config = dict(
    num_hidden_layers=9,
    hidden_size=96,
    num_attention_heads=3,
    num_key_value_heads=1,
    head_dim=32,
    intermediate_size=256,
    vocab_size=2048,
    hidden_act='swiglu',
    norm='rmsnorm',
    norm_place='pre',
    norm_eps=1e-06,
    positions='rope',
    rope_theta=10000.0,
    rope_fraction=0.25,
    qk_norm=True,
    attn_scale=0.177,
    bias='none',
    tie_word_embeddings=False,
    parallel_block=False,
    init='uniform',
    init_std_qkv=0.0558,
    init_std_o=0.0,
    init_std_up=0.0558,
    init_std_down=0.0,
    optimizer='adam_variant',
    learning_rate=0.00295,
    lr_mult_up=0.67,
    beta1=0.95,
    beta2=0.95,
    lr_head=0.00495,
    max_grad_norm=0.5,
    warmup_steps=244,
    schedule='wsd',
    decay_fraction=0.935,
    decay_shape='square',
    final_lr_fraction=0.0,
    batch_tokens=[8192, 16384, 24576],
    max_seq_len=256,
    doc_mask=True,
    train_tokens=83850000,
    max_steps=5615,
    dataset='wikipedia_en',
)
Each number is 128 + 32 x the weight over its row's rms, rounded and kept within 0 to 255. Layers, rows and columns count from 0. Numbers have three digits each. The size before them is the row's rms in percent of the matrix's.

# gate: layer 3 MLP gate, 256x96, rms 0.0871, rows 43-82, columns 48-95
# up: layer 3 MLP up, 256x96, rms 0.0722, rows 43-82, columns 48-95
# down: layer 3 MLP down (transposed), 256x96, rms 0.106, rows 43-82, columns 48-95
gate43 101:117184105162152163119134107171135139096107102155138122121168156111108169081144130126120120159107158099132061136135159174113103157164142118115142
up43 104:177190147105107075131096157078170158171182153163098191116179125101125095161143114169141103168081104094136119099098097079099201130151143148146144
down43 110:153100133095147100168171121185125140080136117061114125132155138143123143118137167146091139128179155160105163139095090179160128163119100110136116
gate44 100:109164171118179166132130133170139179169159139146110130139105104097150178162090133131122059157116078141087113129173186154175160128136167105115100
up44 101:148128113160151117143105085133097134087067157084131130112189188114133087125162078157151146217137149136091081117083084142093135148121120215083156
down44 097:089186111164072034137126144062099161103097069121108114167136099166133113107162149121194111146095095102157139138152141199125136185115180188125088
gate45 080:080144159135099161141077125116095099094164170149174092166108148055162174078126132136109103154116156108106202143135118111119111088071084150062065
up45 090:181090057119152113091107198169170155185166112119134110117150144161180139129078123136091116119071114125174145171118185155144150169125206141099105
down45 084:165142118089110078120130172131169036182110112036151071117160145142096162072097125084104102090016104076105140128095144135136170149129135173115116
gate46 118:132133123058156179097094161139155109168112170027123188102157111156151149125082093105106111152107050118130176153142146188112134129141112092173112
up46 102:102085121083100103121098107151170151179180129098150175120197115117132092110163200091112149116085156106167105135157164110156122099127058143153170
down46 098:080096152160168146153166113094124081127157111090190131090159123083110152122176150060116136105126113194141136165143182128164109114126138143098167
gate47 095:142176177155154148207115149072121123066156101200118171136113139177113131104117162141101100148091122130074162164105151092151115155091182157077050
up47 097:079146139091151092156163120146141157097127150052139124132154172080168111057120105123150130107078137127196103141099058200071124101126128037130162
down47 097:130124162133125125150085134155136074114098129165071103158147102154102130129137106147089146102078187092132139145182096113126081104076139038159197
gate48 103:191120094104101160164115116145150126132170118088116199141136111119124126136178144118120071157089077171110150174157175130082137086099159108152078
up48 105:164133129149106128135139155114109172138085129180115096140129161144165154146085180094160178119111185103121120132125147131162160111101106062131098
down48 109:129110165144166141085170148166103137124146193131152131112066122121113105109063071153188128140062093133125108106170079179120115118123170102127183
gate49 091:123235126140169125192072138197146183102093176127092123120148111115117152114066094169144135153083134142119119096123148135194149091062136167061141
up49 095:114114109058137116168114104136156110059104104129110101139110180153171118167109161089116185104125063165168188095067141078084155095135090121114149
down49 097:129143177143154104135091107137185106135064128123137109141207128114188115210113133084120084136105088116144163102124128100130157095112110140134072
gate50 100:189171124106155109149063106169103140158142103132132095188103105122131123179176138124104065181071132075111085130128165166111144150101159156113177
up50 103:103143131132101118178093133149119126156183148163108070136076091139160166185129120138105098109164139128145128213129142160108147179107145163126115
down50 099:142145139111090085129136167119131105126149100100071120073142097101139103144143143109161193148112147138162153055109133111066132138044129159101143
gate51 111:126133137074091138129116151143139100131111133119135130119071156119131098137096144101136175180094112119131134118145186123113111137162127093117093
up51 093:125111119107110139155146072161065142067134063151166123137132144117086126181102169093160170161159186129176123085160125115157140112148109080126145
down51 094:078069101156100102145122156176103168087119109199139152104149167158149133141117143134161147151099145119172138079087186166159185135116111122111103
gate52 111:116125087132139143102145106140099153145155075114155152133157054190130180125129059119116121146142108197109087160140089146130075168126077118143146
up52 106:102118142108143153068130174159143105123163105139187156074100089125127105117147072123095123111143084123160162142105116130097069136112101094156111
down52 106:151129108121093102188113112135094155117161142120078160157140132134103134157145135155140170104137124145097130159107080144140163148164105142112166
gate53 109:077170116098116116177103154094137146090088139112150097204154079113106072104090113099092168141083154169154143159157184081153105133110171188085140
up53 101:091126164214133147130121138071111099188139146173149158119175137095092174122088149164146113171120058176133116145163136173086196142096130151143084
down53 105:158106165135118163075141107149141106112149122109143130151064122117176119146168112134164178062161135126091137131059127164107103094107069053129130
gate54 099:130133124110119208079142151145108142158135139171092120170124071177162168150103120123101087121066082164159128195145100065133106107120135096115123
up54 096:090143102143122110115109131101083153099096135115121142154206170121146145096112054125099138113116084097124133148118146203091121151105086127187163
down54 097:198132133130114170129144077105116118147157111150114113088131160120080087151180113139102132132165063055088195065161111105111087140120125144093127
gate55 100:102197093100127127117107122121104187210098157098124135148135110154086163131119088145140144157142117111035069187163144130110150169091155153095157
up55 103:134139117139195138145083121119111128114091161146134114112137131058153155047148139101195136187181191111150116145076141132116112157147027088134127
down55 101:097137106075115138152149131144104165132152171133101113118075080132145149145084095185157154078136169184070077100192133060093129097115163157127136
gate56 108:128152153153169102147105073160115135094085112119185121145110122135058086106125143086109097143140148148114079148087152115116117182096211175086174
up56 100:171068152119131210088137125153182141102163145101136205101094137140139116088152121108092148099132196112140104131139162110163092141092177178139085
down56 097:146096096070118092140147175155095116153124148200058149117107087129106126106091153141112122117166134119138153093121074160173104235135116073125146
gate57 109:146137127100172189132105101094193125076137138064142158113109080166118113108116175082133091168105104147147166136127095118155098157109146130100157
up57 097:054131144079130118130107161127063119182065184115156108135192137125159160136078139175065113098123113141098150162135106163145133124140103185078082
down57 100:114158117115163128074109060116132106162108150145091139155082132156150121131117164147129169149103104110156108153107131162184066135136115147051140
gate58 103:121110133096196149033086170160169095102109166128121144116102115141140149133060187128137173118098117148133148125137179130154107068160122104156142
up58 099:107097152147123175074122090137116125131108167070126154117113115169116088147115103146143155084136133111099111115114135054147081146076140099145134
down58 099:080099103192103075132140141161106148129119106139124141130094141082171197149122135172167166123097099151125106100082185091111148203134142137124135
gate59 097:170155101097129102176094118162104104146197127131149162124138130140110209134104138154129106148082157098115066187178172126109137129123155100134102
up59 096:106178138121136089122121181106155153152075152140086161156120122166160141149158097146180100127163133141079169132183076116174143170184125150119119
down59 095:106137141099095195063144141159096098086164151173121130139123113108111161197143134130103100120143164127087070117162085114100193095146113125111137
gate60 100:126142103106227153174106111137133145069104137116124199149171134116080121072076148102129111127124166137132054116141165157122145169125149070148086
up60 102:111115160157099157111127128092112152118085135149145140130150091175152077120154156122136081106104105184118100114088126081121109131136135139125108
down60 103:155119130099119144174111133157123105074132093155118090085143085200151139126148122112060132106152126114082149102104067110058199151106098188143129
gate61 112:161157134150160078107102120187109086136151142176121087178096120197101119118175127116139096176107171115082126139189132125119079178113149160093152
up61 105:144144154121129133093123123127125097080187152196102061085106038116190137111105126097120225111088115121161161099183179150158090151129104108140168
down61 101:097149120110123086103094109141097147084144128102134118136119124096123115089122159188085141141127157173118136147124146131098165136120073143158113
gate62 101:132159186103126145104111126172154120067102116145195105173117112135107133120133176109165104071137066136180161122162098116139137121052087132090060
up62 094:203120122135164109235133089139151136100152119086132105091157113113147104163166131178053097159145139172179112094134114158119164148132117178120099
down62 094:087144085140131115129166130086042187110214141106064107098101110108128149125114143171096095090137161128080084108160109149129164114139157179140071
gate63 112:138113116107146147081068133162178082129080109094168153169128123122122156167135153087124123179082086104087077119124156140122110109127104137113159
up63 101:126115103109125167079201176142142090101178114101129160120087107181127071090151158180126096101139143185123090132144093101115141142146146119078080
down63 100:229182153071177199168125144156134161144198140126143143112144062129157091116114116190142131125133182172128143110157121146111104122139112153171102
gate64 103:181194203154142071155125180070143182124105180166114118140113147170043152116139093130150113129126124103096111159148139141118087150124125175084174
up64 103:104153060155144093129097109125084080126104066187114073102111118131122104085153083137115136112124171127185089096073095199119064159139181086062111
down64 102:110160167145178067103119098063136154136115099128070119098137111112130100135111196201138132105156167102142100123051082118165154176143076157180121
gate65 094:125150078151115053061148174170142120067117179106110126095116111108121128069133147118057126070152117142141135161163148139078141122153157083120041
up65 092:171145087144122132116141078145122160068104151139084141095156087129095133126131123130094111086074116174130171149126136114079179142137167096160110
down65 094:113110125183145178137069115124107103097085064153065133126140128079153172136085210150117162157129155115101101120108130128102065102100134154137095
gate66 100:166169130184109176070143191159096139154140111140148122095093104198153134138129080131177136085126081106173167168150172075147109141171118105109113
up66 107:134145144024145110192157066110129170102124091115157155174171103127128109148178129136163107173151160145148134099168089144134179130147154108169131
down66 103:127114101117144151133173053110114122057161095112162152174097086115145163127146142069092121077171151128126121128170065150089135099126102134106080
gate67 104:187099134162173155115088088167138149131146122103130156080161156102106215158158112128104141160105130149092098183117145120090078112079123147146148
up67 107:110111139116123193090116132075146053115080134093155096154149187143122097138160100155163145202099145142163136086130159109119113079153175195128101
down67 106:138085125145143161085106101138101187162041134103084115154105147153134164119124172117114136111146150190108123166052069110112162140148086101074144
gate68 092:148103122174106150078128136127124092105081105109156166169099105116087119127128101115178094081104159149149153183135151114127072156151116172126140
up68 100:102135107139108090073144052145154133168177125138156123106135168097049190156116147146155106159105142167091122194137150149149088133098170103101088
down68 096:111136151144150143136120195145078190176133170125079135085121075140119093096099060152116117109123086123169084113093149124160194133125158181153149
gate69 090:102092142095129129112136139130155133139143148123182061140086157106111149049142174118102120135174124092122091147147202162079135096087122157105093
up69 099:118091144092144102111142097148139114074121133154097068157117142161089132116136166099189110093159094119092108124114120112172129097024087165125157
down69 097:092106118144155155155180149121137141095110157193054234147119139129106150108188152085116124121146129125080103128130132100172111048149136143165156
gate70 088:096163139129151206158123128069136131136044118170107102099153134152155134166117148129114147096106146181166127152186167098113133162111115122142125
up70 098:103134148169052069155106124128075074120054149135159105084160075172097101114130125072198095135158138106111156122110099103159131141090148119111147
down70 096:106129166142132132023134101102119093116161111157134109130160071104139125143148100123136117115114141085098144185143118100126091161131109083163184
gate71 094:137164226109153099120099138160138122078131130132096127175124072178079124092157150165153122083129147113108103118148104098086126172093097091094105
up71 099:153161151126129087116095178065165131096155116152153116139119121136131126134137138110132098063105160128151102101124190071135136144117114085112144
down71 093:128095096123151174140180099151133096175146117110127125149133145103143132138109057141190149176153156101043162122155133104154042135123143121157114
gate72 096:132141163151157074112083120110153100181076112117127077183081077147123106149138131087120157128117080206172166091169145122107150096078077120159124
up72 096:134196180111148111165178091116172101185118124130168140165071135188096145213116092140150127140107132146135183139170117120152180136137119128089115
down72 093:088151113160122182140125196087120167139143115155174082073085106175101102169122107104129073132119107163136102156093121138119156154189078104171143
gate73 095:115188161126114074156124133124171142119146135158131108161123085129120055160069083174115071161108104157134161153100121096149103081089117171064189
up73 097:090142157102161156212116106160103142123181171116153154141151092134083119114159154121090153173167176123113121129107164146138074134173118172102119
down73 093:144131124112148137197143156085159111159091153166125127109101118119114148124161147092100124152082162131106087101149142181047120115114128144097073
gate74 104:139126163115152164093081088149149166120110143168122109093142168124145116145093133122154156120062063144148106112136147125148100093084071092085100
up74 105:208134204107124172068119102173080136159115116147144185104132157114127132114121113126146127132165103140115137190117180136159160133137090085148107
down74 103:080139108113188165117113137119121120097173130114130105119107073133107129099136178173155103106137187117180152172158161160163097171126144130180130
gate75 100:149132112170155144098069090116143167135131139105136102089094163118099147086137138146145098141076146108114107116126143099089090150074132186091136
up75 099:093143132126099144110093085073102147136077165122140149132108086147129191096133175091109226137135106107136126126106128136157123141082096139135151
down75 100:142100090100125095134058141073092086083136101114126139176114113112150206123137153151102178133104145088136150166093139054115144123094117133165119
gate76 098:056126165115171142158094127090100155137098112082161124195133152156077073113147165104095067100098133114153083144175157177137197098064135144101155
up76 097:140119086155094139096136156147084140122087103100162189111105147176159197087094093168091119102149108176130142122127129093154099102161115136126087
down76 096:121147098096082092109117126110097162097127152120131188082126134089118241106142135167108166132130129120054111114113125117123138148135144103153053
gate77 088:149109163119154107129155135132131077116129099120124201177075105126078089088128189165080140085118102122080116128092106093089118160134072156079079
up77 096:134119084121111144179130143125110137138164144124117148199133125116141153085147193166109108116109091178129131115100099163115149091125147142090085
down77 096:072117125105117152124130158153178142088111127119089119149114147136149217100090154118101135097084146201168104123122086125170082062114130100120133
gate78 099:090141140145098090156163165104110107117132175138110116106102111150051162125147130156085091182114156128138085157222130123134097083140159149116161
up78 104:113094102094115100130134183123152109118111169112178103171159093120064142138101109130048074117118155175097113126152119207108104150129150172166114
down78 103:100136100097176136079102172155069180156153095122123124100086167112179136151109101141166083116134072189121096146123132120161094116122114130120167
gate79 084:185107098110121164115123112103158134082116172052152148135192146100082139113082112160181099141147117147117103163143124111147063089150090140124129
up79 102:142127097159120112181096106103111141118204048145140102103139183066121137136109137118125140185109130137167086076156135108096113122186131123155106
down79 097:136164162105159130091111117129186116082141120138141144141144111097142138177117108121111102121190167118096204136140168151167112124055114085093176
gate80 094:126119141101122194090113167149159098065106142065135080190121096117122145122085144103074128133099098165128177125108138134112149096057101149091111
up80 099:151100167127079144148148108106162104109092120061121125127127088070135186127131092174019128108157123125144151115131171096161133093096102159074160
down80 103:141106149132068083147146070078151160129106150098129139138107132096099170122213143110127140073176119119149115165095181083156148188134155157131153
gate81 107:121109130109196165077099154147123152112102130096142177131162083164098139104094156124062092129080071170083086126146113145161156085053116084095153
up81 088:086157160097120119061145166141112093175162161152153123096112175111149143061135196121104106141132118151180152142122150137159090197133099121104102
down81 094:100139166127173136149128046122132140067168075139143096130108059129105107178194175116105145129093122117069131156129102144123078117145115088177171
gate82 097:109134118120138091117116176112111147128151211132115151151100096121145154110063144165197095139134090165110135122120189097102121127148148074068191
up82 093:101138128164124125118128078157089126109118085154133070144136146156126115133153107133094188175130133080202069143087077130162139098090134104170038
down82 088:091183113135074123114144147182151141142109174096082133119125103137147118122047123089160126158116137142123161126109149140112147091119122158097120